Each number is 500 + 50 x the weight over its row's rms, rounded and kept within 0 to 999. Layers, rows and columns count from 0. Numbers have three digits each. The size before them is the row's rms in percent of the matrix's.

# v: layer 5 attention value, 768x768, rms 0.128, rows 568-575, columns 512-639
# o: layer 5 attention output (transposed), 768x768, rms 0.106, rows 568-575, columns 512-639
# q: layer 5 attention query, 768x768, rms 0.0867, rows 576-620, columns 512-639
# k: layer 5 attention key, 768x768, rms 0.0901, rows 576-619, columns 512-639
v568 110:607486444534503389478503594492504457548421465411469496557563503566466565536603559590592520595435374563551494494507529493502493528463495504455529485502441510428543485492479523511521516444462445504454512494494433525486500500489553438556544423507520443430480501508474483506620552525432605487529474478464536344467545481610498597503496555482546507543536510437492520459646503486493487544442
o568 109:442576486478534538535566492453571536522504529479475524505561446449437416500563476498558464457459510510556523549465549444572522511519633463479445593540471422458507588493498541532566447504493534481433447579480458517488495527584449535457434530433459545526536470442523460514465569508498437478562434562492570535521510470471507602435470470449357434506455531415415580541501537439476580428550
v569 106:538433526523450521570519528494560469483511536536513529368470516477589486499592414524511579635543501515423523559619585571426440427492429454454522464571564511536466535616440550555598489427518546517443533525548454536544466452510474529512501588449530517563565461453566437512460547499522480498427464613532557513446541542485551595528506490554440498461558641502589555489538516444472500508528
o569 106:558558433433532453397547399463564493505443592425463483586443539542503487440483484528545567508495533469455418545445438456500515513514478614353443486443612493537502477561519504430474460375493452495416520503522480497445510617558470539497574532541495446490431525451479500525527462524517492497535442479586503434537453531494475592456470503478565545433466548519488429536525596473586468569437
v570 107:574461487501620553518516556476500618519581454452513552495428610502543542394513503484456452542603523437494467497559467498493500460497495537429478441494474475489548558544429537455504474413432528477448468564428490421493521528536430511517523382535453498477453493470541560530385510450579507480438522533497537401565485456494421425544446490413538502528523484539512527506482520434464537490502
o570 105:494452536553454480502491397489493527562513576437504444558517462520513472532559402492401491518455481578479500392454414528509532521543440529493495554520406512477481475560510530434443568607557520588563524448522484498578557489471584516443386489521442443478473595496486530598568438638412424489504564472481379525416566463472442541508465613544588532505458442465558463524465508440450595445419
v571 105:457510467550518546532584491526435448478349629527473533569450573378515493464557536508603628545540377495530493516496529492547518462513463543579429468544411490508486587423574464486488454516478491515487477481481467551487418573531488515480514501505480521527470407502516534508560429495495525545454526418479496425521511413491551440488504557488531528568525458478436467531536551516520460461409
o571 106:541596493497577474433503555500579558430519451475557569534620432504480543572437447483466510459444381454547553538555450575538580390693473542488613508456480495446539547437533565488599472530491475415476397531548536512496501558476452465535567405482571477457475547544494507487538540449468420576497556494457567558483527474589523461521553477488574534453447492528493474479473579475557452476451
v572 106:493517646318562563509481496519518440549546545564495313540533406508512581492499567546538476463514479512476466492515510521523529564542470533525501535518503570497501551535547517505447520487494551547483521541479591442569493579539490448460521602514507490476477548479537553465460524498594506360482458572569534506449536576549528421515554504422443448526438498532507489523477528428512551566431
o572 105:448478465538568467500478411377393449468449485469564484496500523526540559370423458504506487487481485486548452493527521505473560477499492542504552533484485556473556479520531494586461546545501433519499511566454466542377564421457464561534447491483452413434582475432475444550488458498509558498429506340586534430507504515490509448557576617545477558496483556382502532546573535549574492434429
v573 108:461507453506547419440484536565482577538556607481547492544566479518524519520547558446532458465563551588488560454514514403453461496475491487491469440466527527498458469567538414527457520545464502417406545444542520433514540473482497455524490579518476550477562472547514628536538482479524469462487419467466581457513449458505493555491473461466541447515449482625424493506536555551441468500602
o573 106:575449589486427577527506487511468520437508505542479455532513605490565445474439474503525585573574445512541505418536558512529453532645463489455506441580555446510465556579606508413488461438446466503505561472508490469401567553422476487528463455511463455469479516506432471395497542496460563548657471542449454520442484553598514499483513495452561534521600509494409468498508519400467540578494
v574 110:519489426463455562495529514453453611506411561422458504434428520462536467490512553531506467418526521544505486502437495566498439534526449561565508568550474617493517454473552430450557460409533494503470546458543577499533501511523520492491554555547443516557431460491495483526416490553375430472507577540458431516425507536483480520310534427498543455459496459558465478503468497518513490495647
o574 108:481572522430479535557436509552533452511405474582559453486542448545512497451426464507517502521505494480461492500547494532565503503514410503596583551536539551466526475587383556514519474501460504506502534487474450511553597518512517475544513553506441468510497497612441532401483479496462622481531530475496523410444438552557537585531565421537454538516542482462505505501567489511527461468475
v575 106:466647500563392542521515498572499480460559623473421456481499569450493486592526519410475457467532552455494446546447477399540518519472419491462520424437457413462571417487522429552415461386451510503542446550515495500495564525412555517444528450515459555540557504434484468540489439440498447466504470533484541421559528489487536438493554450587474554424461588517465556441485444506459479458453
o575 106:568493575467421531549451392446451510468568468501581497527498419565428485448412512460468608459533458461495519602514449528389552481508480508581502547564456471512430454501451618486540548583507504517547540495498423513411471553468582462598573556511496462497571550533565510548441506539458551524538487426507520594526437504500458455372613509431531476543499546593538556413540495471464575509568
q576 073:483455449543555477634408520525558499533481452555539452460523439432532511448467416548517516403548479525558568442427458382484576405451554504477480457582490518428631595533502463489525532501527434556548497489514595489558532473494491578522372447510461486543493437551541518459484461554479442496516532471525492554403472576587547476584484553506485517523500561541535546518470541551546489581507
k576 070:501528442470468511428671489490491500392567546481518500383466483552375511435553453415595478450516525415591501551508477477507527523502477515507505436371535478581434532461477517522391380517568457504457496500509524386451535505565408475516568445474481569469460564466425477451474569466478535449489553528534466504470476608442435449473420509428485545549452500495506522511405467550513429418486
q577 076:439418490512496561536527465395579523508461521446535488539529503511490580515551500559517512396598499465546515493532521577594611430542377459499465479562518446491561463600502482460522477481569495484546527480523505584463575517433553468538519463480415493539506457556491472594531514567462370595488509537564519498456478519589493510590477455430526486584565517524508509574458529527465486458486
k577 062:468541429526437524504547487511445478438610508412504490492391441580567456473492370444468527518558473531520424520504523495455483516530575427484472409428439578450513463421536506466507549496619486457498412533421488485545541494514503484501463458370523483437493488453513426556411392493470518591553474521496532442501516496433561522478526474502508490487514413495475530415417426546482545524510
q578 077:559584490545520518449553539457526561488525479574449528591426451499489450624594529534449408479420489534474525563586409473530465473426462495560446486535572486432605441520558452478441448415481466570496382469528503464582511432449582480540502488473516441571454436492563493450516550456509568473483473461558496416443537526480572523518551511480439552508558562478519447422501534515639489535527
k578 068:556533378478548449427546559428432410487540577482435502500461584557465494494442500543450515458541490474521523565567506477499636534523518515490439586527405516632490506546384518544502593496489498525517513473452416486495529583546434522511394474533473498422524461514472577566619440556516492518523549472531555518486485532529470518383448437525488515406506470518517539449462432518499487532491
q579 078:499534402533483504481454486462504534429383454487514483490504510490556469554480540509544514435561437545518510427503502600523541509553420425451435564477401450541499573611540519498506634554491394504524538562496540523520540587415460550495527506551519494582501538502539480520535507492507423557536460533510445473425447480578539516608535485514444486574587469544592452515555519562558464488537
k579 071:492458529453482536511536419522542392522512574428459570443529443527410515565421414465590472495499428519521482532573505512480528478428505414463436511542497527532528475464443506465559438577517471543554511560509449433511614518479575523462493519481414545510510533495549565446451607492440518519545481463579520520492554592531499499404434538494532453483514546492505472579452487481571531492466
q580 077:607482438547499457521480421618441528514458406419539534475556490523539439481461554514523496455469499528467481578552447561459521546491519529556426524533532519478543490477559473491413558534476513526517475484480519539500585508389484511449533569507488545533483562564465487541489587507509522430515531486463416405486502404478431512482517570652479545445468453458508433418470546370482512523462
k580 068:468526483527523422564648536614534520542508458512467512519540452543554580412492522548541524552467502517500516518489519562538538542546500434512502464585549480464428542459473483558507543462530427521544462477553515518538512498492473553476496526457452491467480589542458523531463441439510504501513520554465566544580484454459574482449487481426455391549508577432519508480516456464522583447566
q581 075:491573402484493533544465520406474542458496451494509478486388476508587543443480421542472419517537554456549463455484545540586431514624522462509498545379550419416420501597424439403512514507561474510346590573450462546426529469552537508559649539463560493509591530485535602522538464491533426513552475478547494544467410474565510402583540475607517585484523509487571414534493483600478507474459
k581 067:554546547530482528450440543509527457469460432514560458534523602520544386460493539448548575447433448473522608525476485569504444460411543513531488429492534479566555540373448463501545538600474494436559578503541561501492461484433474493486454468514475396419597425511505475444432561448504595462470473536520530510536489450480515477562576528564554473526532580467454436368476493439534554423525
q582 089:514542499510507588528499580512519589460435461512454487564414395478536514487521475594345507465545472475554474497537561506498519470501454482551458507529563391440452491543551499416489581427395464556431520533496473546492504479423601510441439524603538581467459539427488474588515541432546514569491380581507501456396463564536511451561511407475452495607545522510544447539492518561561530547547
k582 076:579537555475390494432446520546466594479503516483565500531512462399519523592504486426605547494478468549486503388482510521474427520486535441489505472532467548460516456564525511568432511482535473532446540514490484471484539542529515538459542471548438449505488469422535531516462411510417428497539475492525584514432572478560439424457457547408467521534549399539428472558479488609517438536585
q583 079:454472439535502489401526455440495416513485422460567543444535465519502505435540425556543563455509535580481484408492482405430435403471589526455525479574510597461441410529469581494537556458510464523477501464555437499501448435430553573442527577580511463550502518520601430473475486624460475467532507570533500533458588444534533523459487572598593460423484496553530529454533513484450458561456
k583 075:494494499509538483512612560603474542462409513549515457404525457484589522522486481517421579525501551499505371556568496476543578576494505515501515553481516468465525511482492453442404514503506529563500512500493453457560556499479457507397392553558499498511454477345419567583461578490524618589527507480505492499466521512508555436563514538490413460432534508419499477594538514478504465471437
q584 079:533511467445546495586509404561524401578519464464549481537477539451469511496539479527544514571455501397540407444493387557475462568459544522506464445532493553494450440585500456480537553492429548451441544476461547557494365529554487541610523539507521457531521513549487510446487445539492463476530500462499602517521537517448557545534564477485503511478430462509531571542474542484559477543450
k584 078:526457482578516420528448499508498466450503530428488426548490427577535493525471435552486543533550578520505520626464442473505479466446515549500522538460446535459530459494571431520404453458433522485472491435469511530388424447540491490464505440522541518477515525549549494584490510553519469541390517519396540465510565515501419446576617551516592534440548549472462449468546552469426512443494
q585 085:530443491487442423520475446486443461480442452519450398529438461477572498374517390507615480549557525536509509507514474584543399577504585430533486471427538495494486609515487469529528529606550384445493541543493543428432428474479488474538496519422481526479536447548519502370452498515388502422578430545631610531566452475494501463527501562524455618402495506483561521494484492519471491471512
k585 071:465427481494460485454546490525501505611490412483511472485480558547469510487503539433446502426418484501564495474403529535418511430388506532551347434542521541570446472473564351417497450494498573518481463492464417562512463428541576453506443459437401389582547555450475420543439508579491491542588589481525482501429524490399528521514490557527475408465477515491493439482505513435377545503605
q586 083:428551509452471460456538481550586507437573486496513618469473492480452536446549443458508592480502505439431468569396514462479556532525513480507514500641562558490531489469420565551579600491504535416503426525370503515506492476478546492397470499432475454497491560547532525571536419485347486551461421526459456455418631514572579525487466493473457492554515457523450552460418473506454511545485
k586 078:533424418533487490502504496382490451518477521443375494575544568423528455508418547532482467511496497412546477493637496515426517457488542539505525523508638426442608596472562466447487398485505527477516508462587505547417411470620462488453531508435516520641459497553411482529515532452581543481501448547528453567412426451556491509571511475471556587399513447457671530478532458427491489473471
q587 081:494446522422412502469530360565565540577500523487468463472540513472391516449429542580463608417515478538521503515604431529569574467474473498426475604512498497558474385487518405476446500479413481425521470502564432439505486432637545446514530473509448484489526516533437477477481529412557460552491568588418558529519569481568559515493461432527504529526566460558467457515421525483572475551501
k587 080:500493537544538426478504556434554440513466545482494492476457508557572470484505546528470535417498588463498516486494516512506448477451525460616509451539480614499433538452559558481409446511495578505498569436431395472414460440525601476462473472513513489501507508554464427536460538494531542532574536524441467467563503517425473546484525398460575512548408451477559529450531591508471607397438
q588 087:497468564584482495575374441496555492431417497556502501464518541495548518580472461483414495453542457537483460440546530415533547498452482398501657489498434440486556402528535540476509498423495502511590491505479498474562522528516509470482432472517536551519474453491531456527520463495541488499488431439449538546538504500446498461547565415495499388493589472601545534469410543541516446504560
k588 083:455542473517525389443478559525528522459495525384427462560439542579395449497523477571482494509534500462533481480550544492431471449555500566525449504409502510493526543570502503529418470480498480425443549514395571465377351474437503476613567408494431450462474550521430530544439567453482577472497456547515506491609518495446383527487544463513442430444524511524499523522555470405473558495473
q589 084:463503549469489490511496539518509413502502507420529478579525507512490443528429546539454528495421563438493423537510502407503434522517480558576484548487575547578396539450531596527436518483550581466434580512531491533442439435479538454432488533554462508504525552520476532462419448473551424516499470445562535495528463575507521540559500540470417546489538507493473530479507493492529557520491
k589 090:419563563436468502447394434565398482481436532533598459504529495468502525590536556506498462509543472570542478544511480516489472429506525434489471524444570500374516513516548536450478565480546448570665461494488412498543619586556427535566528562522467512495503438455552484434426516481571468546585545540524472475515534542532507419456511510378494386625488441453506559522486469516471425585494
q590 087:476442432515523436481516485529541574443446605559470554550494539511532471488493562485536453484437523544384558506402526455564469560426557507380534652489379533520401479506450519462375422609429492510521505577502480514570422564500523439461637518532445553512618492525561479533536484556480519486583496460528506504544526480488515570543590535544544594512542485468499482530443439502579535555420
k590 088:518484420494457589521439586501543524449539456453529504525539542440439515500523524474499466553425462515499423458494447476525467464579539635424496494468450460535457418547523465472463613538481347538534479595482536462467552536473404531520573503440455562467456504435477531532518485388484526373465464545530424482447459519472471446547431473498543490508474559422428452518557515464585459534549
q591 089:570465457511476527521446488434486523569443532568457491454512456495537462390463554558565429484572466477471593489532493478502495452445517526592522485407468510526493556473462528626600514455494454535510552547506499639414489472446557495550592532354423502424543547449427481544493529535451516517496523587544520461476510577401438497440576403513523482490471538487519540488504503520521402600528
k591 085:502476500486455487534519494459400533606531468474524373592450555513556468481485481544497541463455542468481471481499518483519541487484515487558453487566497502483467547501568488463440476455487615534445520523504403472594499534469473518557578468506553454558471494489532563484502418588434484508554556494516559547562522431473470430539525444546458552474483500485554418419554527526485407599430
q592 087:512475547615521485475501483559468575534555522488434380506594507489609382512496447530531499410518483483474538465542487545547501566557494465476516393571573496477464499526524418442623551504441522549501588509461561556570468458571496489478571492511523511511540613508428508559516529469466548492480470486519526514353475516584393543449589520527553575432462522516431471518471389563492485470453
k592 078:500508603501488519502536471560577501523590432471453476490523434488539486476489552470419627480485461437571587552477489567541468470549537527530505495549539513540441502546453515508506455415410561507480470517448541574539447475503425547568507393495558440425473527495403470483534462476441422577461439486522517536576552423435468482486489451400520532567537550551540529520529418549551581473544
q593 089:519516475535491428598508501459441553564559509476411516429540520515464528437400444527527477442438471482461414537506497495485462575496453416559549562538578472535476574472473546480501533493528453570453495509470475573543440520496569521439530537452530536494475513505480441516472467511500450525501565396477474563498445423539518435477558582447557435579440468509453530491428472394562446515503
k593 082:429407481554527468544491566520504536477506532495462503411528425562482378561534520452540445535447507502494484444463504486459555468462514492469406488545474435450426461544452525593567582471452502398452477575514457536508467491404381452517415448476613477447473454555492438529535522455534575462580529519479513384465499569468475438567500461484516561506454605596480497462527551473561424499505
q594 090:517583469439493515575534468435384514499567544537480485471494562427501563490511560523543505529528494517537464421524485383466525424540440460522503413572436477448492586555553483470426501516563409497467554456453463446410432530551584497461573562441551572472528498532537530526506508465465538493672487556581495434407486495478488503481503484468480508511560512517462402495537510512454492548462
k594 085:572531377487547557478541474459498474543445470549550390632598409443522429455397433455532563541472430421458512455526466473573458456507450538511464454390503469521472488521536514552490454474484508496509542562481429488537500350549469595540550575549424637526545452532477554548472512544522502401472407551515501508548458523563500503616513476527522459419482492459564442517503481495498491468569
q595 096:452488528499471559474508515471626434492508506486492442462482447491459537609520386553496497498484557518486404450483501583468515501477459517450417487489503476519540546514476523582463422472477574435444470517529497450493561445496479393566487485518522487560554414505451564388437512411561426494497540565497597495518489409383584479531473420493389481464510490412480501406459526477491456435512
k595 085:509497417513458508462519498497524457528519506495455557457469518546460415494478512504553531515455593555499549527546432472497536441480504558483592504470411534418458521493543451483452479412537464412514475640521519446575438467546558529555572485515435484506516428604501567485398480461486520518486583477444522479455526484522528496472542487413567543468481497426594424541405564403445429432580
q596 090:483587450539608409574476449387595545410549507444458502503512532593411545491517482593539482478469526480504615466517540579501554513477635528548539581408405464426549400534462466469434564450507434483547419555546393488544484393549502445534446460456440484504495475516581533516518464462447454500492447440490434503490405467485540581517454443517448547504481446571507509404471438480457439520523
k596 084:532481349466491519500491578525491502609549576556543534441559465472478490567516452448395499473488507500596466484510468509534501447489399499547421445484547490498378525485483562487393526514574542436497498399518490418530435509513426448556483536456491530556498428531421536448505420545477544457577525458486490498534521385463460431469448506547627455619563447542595443466491520515541532426491
q597 092:514409520526463530537404576525512363489452544521543470468551538497551430527490407525411474448428389490431576548442464478557440513524540429445510415452473504590492441619445470507382455480445507506502446546529438495506532547548447577433441561518479507522529420627450477489505527497560557442420517535544485517540456508436463581460503552542476518475420444497519565413511522483540472526419
k597 092:475612568541531523509513448577537517375480508526503532435594482481558601569480542454582461533464519510434450432461475446583415448545518435500588532506523561430497475447404482487509513502487438477474496495493415495522587595520461567471570517548443514523561487498496512514413522405526482523491488453497520343538555564422509519550416493513510476509441463536481440432527462577447542493427
q598 090:559475467525458700502557583498569473541438496532520501553480475564432558456448526449479532602545515444511496551620454559466449554441527673579441633401423488541481465509491523575454471564587404466492550538569514439434427493436443529477567596511538554516433521517519511582487575509502510520552558553566535537516508545510572556533477500557471517437475486461532489523551423490523461504473
k598 082:450405451454564476547476503536551574509469540480420535416556538524568430482449510519536555541460473543466419488494502476494558485477443554404507494423446567471478543489413457558529469497465551446523489509486603577449606502454504455453505484389511447470456463451417495471578514526470464560499571519511448454515503510467577462550466411530472569408549607458548460538494425479476460515517
q599 089:448483490618547536461444497516494510560601502474478472467471554514440510526497517508488465479482512572560535540574525541469432553488579488445541426573599586503495434523600473543486505469520411501465494405531411400525449442453476523532434523484427428486554446506480516391500484557459446531526505534529531529486460560447431527501540461698474535506482461615554510489462505536472557544463
k599 085:581536498538544488558508484518516474480506441532457486471510459558454566485510471562479517467505472443539611531398484513577677516571505513492496492469484382431517551597500537549475521562578523522412469508558590494603590569498511504526461473472478438494451534443490601565491488401485420561451442427555511480476508496472551534504488460420430500485559475509500484556467534516471571448370
q600 078:492448516414542517563429465461550491553436513450371436478545489451531630555514448547497518445539496490452468439466579494514529471540467426469447521516502478513496461537528539503589537483484498601502573488572585431523516566465439541505546516539568563541458516517512558515518477541503526501496378575502506581458398420513565437521619380531540541582559531573527482614505432501480465509361
k600 066:473461514584480546543377587447421562437463476415497481547526448507506630479487555578429409508511419498531571496557433355560462540558429482550536527615456522506516560452424475463558503495505533498465442545515484466451544451536544440540557527515453516405509471473462488571416482547511497599462548483494456428562524529488582538545479543398476462492528455482535549511589517565388485491537
q601 072:489461479373576480441492473437573484441528516497458494520462518475493548463544539424464517471496494462526510540542524564515584528481403446451490531540484478571412515536414539469518484537535460458483491554499548412480474537575445483555537432532541634515448489464545556514508489531478500489445442483540462539617496473515490500499480469455550466532537557561514571599538481467439428457445
k601 062:490516490507445517448514430389462544531505520442549452494549533438480564494521569495511444566482546469541518470521503449508495501535510501540496534487550510539456512587603483491515558523574522509511519511542474486484673445544523343546566476523517501518475429578469403557385505510551520453480529558491447466429562411485543562499459449460488474502542505502561523574464498502377538451443
q602 075:523510519546514555505517567479505526510479477463439427574483485525414553531454410550506498457522500526481521403546550478499463490565543437473516592536508462513507475544518517476593554431423476555509517463524442510475468540430482491415559520544502555496505446510557545446516476568523433498598385457457415516463467493624533531661544511533545496565563530496495470549440555525395443461506
k602 062:507476438419370518478481481520420384485488502548538545393529446536472523451507563505469522504539473432530397496489535560556479428466457533473465530488459471405520412453483496480449573532538464507540452509473503499494555453423458506565401439454368536520495431472506516408552521483486445527531544485575523542516501468521465498342526447545528398499478510485494513514522461591479507527517
q603 073:455553450419468560466473492523497515390549475503526531480482595540517502415500486323520569495604489554521505515479546541544561567538514522535516482378417471558424507573424552530566456532554482455437512499469563522543496514550443473506568468473474529520607556548337519499456556525531426613455465507464410467594390484465393489505533465522547426439504501574523499420537501479399448501509
k603 066:406476522482415465557508419492555507469440524530450499553588442433495511572469483494478564535486439491514424513297505519485504506547513369564470511523536508437526543395540389477533489514509528484530474494356493483427445465426527516522435549565497450513581497547565363485415503574558524453551498573442480492520468526460529449513516570556506529553581446403541452558515504556524563440548
q604 078:528553404486522552483538596501532508499458475534517554555417464502521431616503511534421575486511430531499446569529482524534481418536557436425507555412494559475498389560485577525518453438402500554611460492480570487499583526506565537534542448598523390547430512415568513473513544474504518595497452511520380462432417491500536489513485460481450503620545489539543368473553546497566467576471
k604 072:605528566498441527458602354485543478554518490438458455476514594493505475516522456479472541541510527538578530458431459492544438631511513505461570406491455481441471520505445427421504552520533481523574417546489466525474523535512436539580569434514416517541562477401395502475532494497496454463480524480525548437534506531532511482510601514424485480573460406499484473537375518576478469470624
q605 078:460458500478534518476457412529425402546607453540521533418588501585397448440488573427529564507444562483492505581476493479514509501468514536508437537533519595497504487429473540563335505551500495516408473499526496487384527442528394497546514574470460497484602491540452520519419551508601455393510538432596527569580473439382377513425475529518476490395409562445465540482512514474473554532504
k605 071:555481506478557381505442445490498509491518555433433507517483579517523535423519509509618492503537490457455481433485541492441455516464516519489474501547554562442562540477515455523592468519543507545528449521466557450510427534463529496448441419466518509462523516511483445477528462561466454547464520578581445555463520525429560543393547459569479573418551435437531528449492459443467580478547
q606 076:472513522466456509524519557490503465455501500452413611448402432548528531519467400478632498527591453523538474511554464489505424516415559521515558491483461576511499524516439514520551459530542509380468640533558547516477385572427480517495585481471502569482396476557507509474503441553530447509607491445464467520547460531639590477589564533475553561482549473491496460489433459545541459546499
k606 071:447517355583494533514483550577517432518469437563473442456451568527484476523541469555483423482488493415536486582496500545438401476507538533480584456501546456496447469526611446497526505495548448451498602456498513542433506452380495534464442431543557517440512509456420512473445520414514617406532449511452494498574404521480452510525505626532400513505444504517534467487595594423559560448472
q607 080:465475552505510548525569459508481486518566534510512585505558552558467494418491498511412438521479493474434597464438493477517500505505470589544519560490502469532504435419460410465408470460534430533591489418494464511521462496536502421527473451490548477412429443481517517505547453500523481463508515488504461430437476574549531513513444479461455586463549586605529611512476444470492523467494
k607 077:489474463453544550403565474397553484534598574474549574413537460477515415410508447544504552480498521483378450489544450546453488502451550454465486539579481550471560491591572587423488497434381545502452494494533549530479559459526487517493518469520457578484531512560457487541473554518540521523451563482503447597519510483458479503515530571532522429485549481483471535439583500494515579475392
q608 078:514435603496367451603502501493501561606461480565456527480609556553484494578513563441499521568418535497580490494454499581552424465475608438522552505536481574544518625488492573499428517455615418540550433464536389532496329481490592472439500531401502467566490495487479552450495501523464558417467519469478533489455512533435366571466467462425469553615491513514494515511484562419553491512515
k608 076:578494443564431538431554477575528525476451548531500524466497547388513502515499624461564414446453479502473488444518449509548364486563427508453510542421443497504441558536466487423467531435403479488462486514571500479548611520490419529528602461518550526535365443481424536444491496429467514499480495533464439447534497577556516394590435432445510489533510419470463534495457485534512529380554
q609 081:566446594611482640513483505526497564509528548532500477413474552497454467434555431506496498462499500521419524565510470378479442570576536530527557455483490511475484431581533449567427508466518432460502484513561529525559551441473438470470554523516529524408451564597505458562560508500465448406492476544467408501506516487479439527479567439534532391395414428506453462474527419570433416548457
k609 078:524520498504498537399520502506438449498485499523469556502468544491570496625453516394486491489542600521492492536471507454469454467509476528498538593546559491472504542470407549463496586529503552475486570455485459560520677532562566510547508409448520500567507477419473473444429484482551541515514486505511651536445442506588521412497451559431427510518498484520544462524488543599506456527450
q610 086:554439477483515519496478534514455471494470584532508551443524463467543542491599490461496564532479471543509448516493417526565481513484534410403523474604480565434541583450432528469426499527596470520502511517525508475516401485496417442454450539484455530442543487522489552439465530496480500390458479513524551417599580560453517412577515503484397551449440477476520509442404459555617563442495
k610 077:553481449496532551436591468519587478484459524503437477482420481459493406435518483503428530535550531503437531567531496604553502540466474536510522456493515439440403472552469462470510500450457491523498500542534425490495454514519491452397493545401470474508460534481492504417491541527508550423491473487425526523481392463550442574470530512504435529454475514494546586571519560509537576570473
q611 082:501484621507513461501521467496432481460507519531475467472496454455569444422511509499480419499520563549562545539560537511478534524401485464479532529472445475530486591524414391452515462498578447563522463459578578494515474501603550382562512465475464545508538496469475512577502445479453581447525514430396545491534508497467464484510466461535486519405453532506540507559523460534546496504613
k611 078:462531537464454453467494519463534529551493469544547623538607475482403557566533481382470519507510472535489487542460500539446541535543538399600573458551435484478548483522465445462527467504420522355476527445459402498387541509570484480515528499596498428447493465536557437514385492460451596492497490530530550595457518441496503470495497551451526521555504438510481463535459527574426476491432
q612 089:478489490448561458507429494510571474602541483499429470441458448529530535385565433500478547563515495570436475355511522434405665507466477523559420414468502471512586559521588399528508477511538504527489597512477556510365545537488441521478494529451423465542578520516475519622496521467431457472438431428547589424444506478488490471521617584501485466435554539424515491473488470505619583524477
k612 091:524577538493470491484534528578502469474474511539507504498457494507598562495520592468456494440550432484550459458538456438515418535559466529486578464475531511488482432556465511482432490561563472422438545559550502520439424549489530419478468560536492585590587455484479559483450593516522606572389505494510515508530470488485574457509506545567422508501514489491483459452500403559547393410465
q613 086:462400441515522477535487457471470453451535460427494526506482509518545471541425519540501565528505515564420428527524485407604556539493435515519428515535576474441524502443483497499601532443569501467564592511530505577535507458561563486436504571475414513538414503477481479541423535431467488520487577516462524516445528443512510521587481488526535455449561461518495443430523471585503479490551
k613 084:415464441550545515532500461504590428460543504496516568502529525565457476478534420527489445510498554514527545544469545565506559402510521503452444461583465567464465566531464574512501492517386552528546597473468567504533538518522541469535499550500603478586411542467503493413492463578518417530469600473543512385434465539481462589525412514556444512511498501535414418448552518458439535392486
q614 087:409428561517512545397524520488447510435585551505525501510407506488528493540458577485407476491450599403573494447502540477542522467465522536497532450543524542511636451455489458448494472552411445455555461459514502530491512519551461507574417529496476491529508589486426428556496521524456406525525476486577441491430460502559448445459550546539488563493570561604524394467564519497487501443478
k614 087:524545474517570453465566477481572388534586417495574487537435475534453561488516494496521469450553489480434493473512533524468465550499478451522469489501542586491581435447494497479485404530535400509489492415504468489572539533581471448494521532481523493532500507509491525449588463500481511455555523538520393508425510480514553544498468465475557499401377500616473505440517510452446492499507
q615 084:514544464466551496482493544419463491481451470565502520599382524437547544520606579488466520462489478517585473510506561545427594461511544567498467521489556626416535570571466435425551476402498450566524505455420526482474382409492469472482448493568509467560488603542544499525532517485470521564551552553444455487466506476472402503563560518539497511494528441492589490577568528514469488485459
k615 084:615503531489555545453379505531573551607472608499476505519589467525499448602469459510575476478444475433517476478437513395530540499583499421488426422508441473555529504473434510478526440444560464462450491556504508610447567590533564444472513536519525458451522410479482500495504562547523504509549434574486574481486507554560575463416484478475414491566450568615528504527580534494538453485425
q616 089:404489501546475565555463521463449386554445520486670537477491554502545489423453528538506472502461404493436548400495463464510489445493526612476494474496531412684469387444561507391470479500520454454408441486512545573475554436440470437578561584553507526443487511555513449476431400502575484512473456565492530506479477472503523526431507527536519483447562414479512499493476553380422520500520
k616 083:466442482496544543432487425507454552486537450439482514425455503554576484483614612461425523415580488517416614448440513487491520544473445541564535490531437524482578518551469493469533549497587537512576558519541476358492625524555572599470437435517572411515483474489560467666458479478501475441561458503452510509485576494521502515561466507459527506521644527509562548468474587587429466476551
q617 097:422450604435490512507497403466577485463500559498490543480443503480562488541427545446408465581447584565502441546554523448571540468566421493519490450487492405554530470526545507465508548555483443476508521511525553427520599513543472544439405459517397586514443505511514412440550561510478455540666535427458500531453516486573437441428501468480499484515508546605480654500488545441558536525450
k617 087:485525481515456477545545483504478528458542497570492439515529528444449545470464543514543511447471515584586537467487587431514453517464568504473513561536555462569469516505453500407605533581508467501479509576504436563432452513529525455474469535640520573514506499456564589476553437565501484505473498542449502497512529605547444442456506400599546418553441483495442485545525490550516469476486
q618 086:528535485480426502394536402556506489517490499394486484535472476501511538454589453513578462444443523489495571460516452540544478504564524493527558474566538504567452483488512483434467519463486560427511448533553515504486490492509448539420455446423529512548538529539438572391473550491452525528537388489524525492587464499568425535502369584517500465517472500444491601492494440526520504511508
k618 085:578489496425565451408500470494518588507452462527506520425447581475455429515460501485457489502497505549529378535510572564464494543433437558492497456393435498543506502476440461471518499490517512477417494625472489477514533519509571563426488547501497505412451471521498407489542500512451509429422512456517532537496515509457533533567510493487405538473531580413472509440524424499460522537496
q619 090:483489507540536473422445485487486459499493498428485427437522528510506524461503443459383518448474626478539457456544438474448448593552510578554466455466525534499465415486538488440529566553461454433509600513525459494515561504480556457414455483489546417535503533521380477492471529457454500511495614540534580526489499505455470405504576433505503551425510546559603468384451492458509544583539
k619 085:455430533549514507462588519463499515524545526468376494465569457452434483437551556536487526546487483448528518483492555488441436527522597536559482570545442405468453550504559572553547523441480429466425509491545521516567467516448481387596484567546507437401557584482477449458512363571532520476519475531526524464583430461509493598494478564446545556504437523502475397477499501540519426510513
q620 100:494495476498552489508487546454561541513453462542483476545570514576465474498532527487585492502493522533470482600503491444506511516438552451400561613534435501540488417593590505483440511482548495512483555489492577573449458511397520476532537458474616506486515495507434478532432528551468555526397484567469471580495503559456497535584536534542462531429519560464554445479517471541471365554470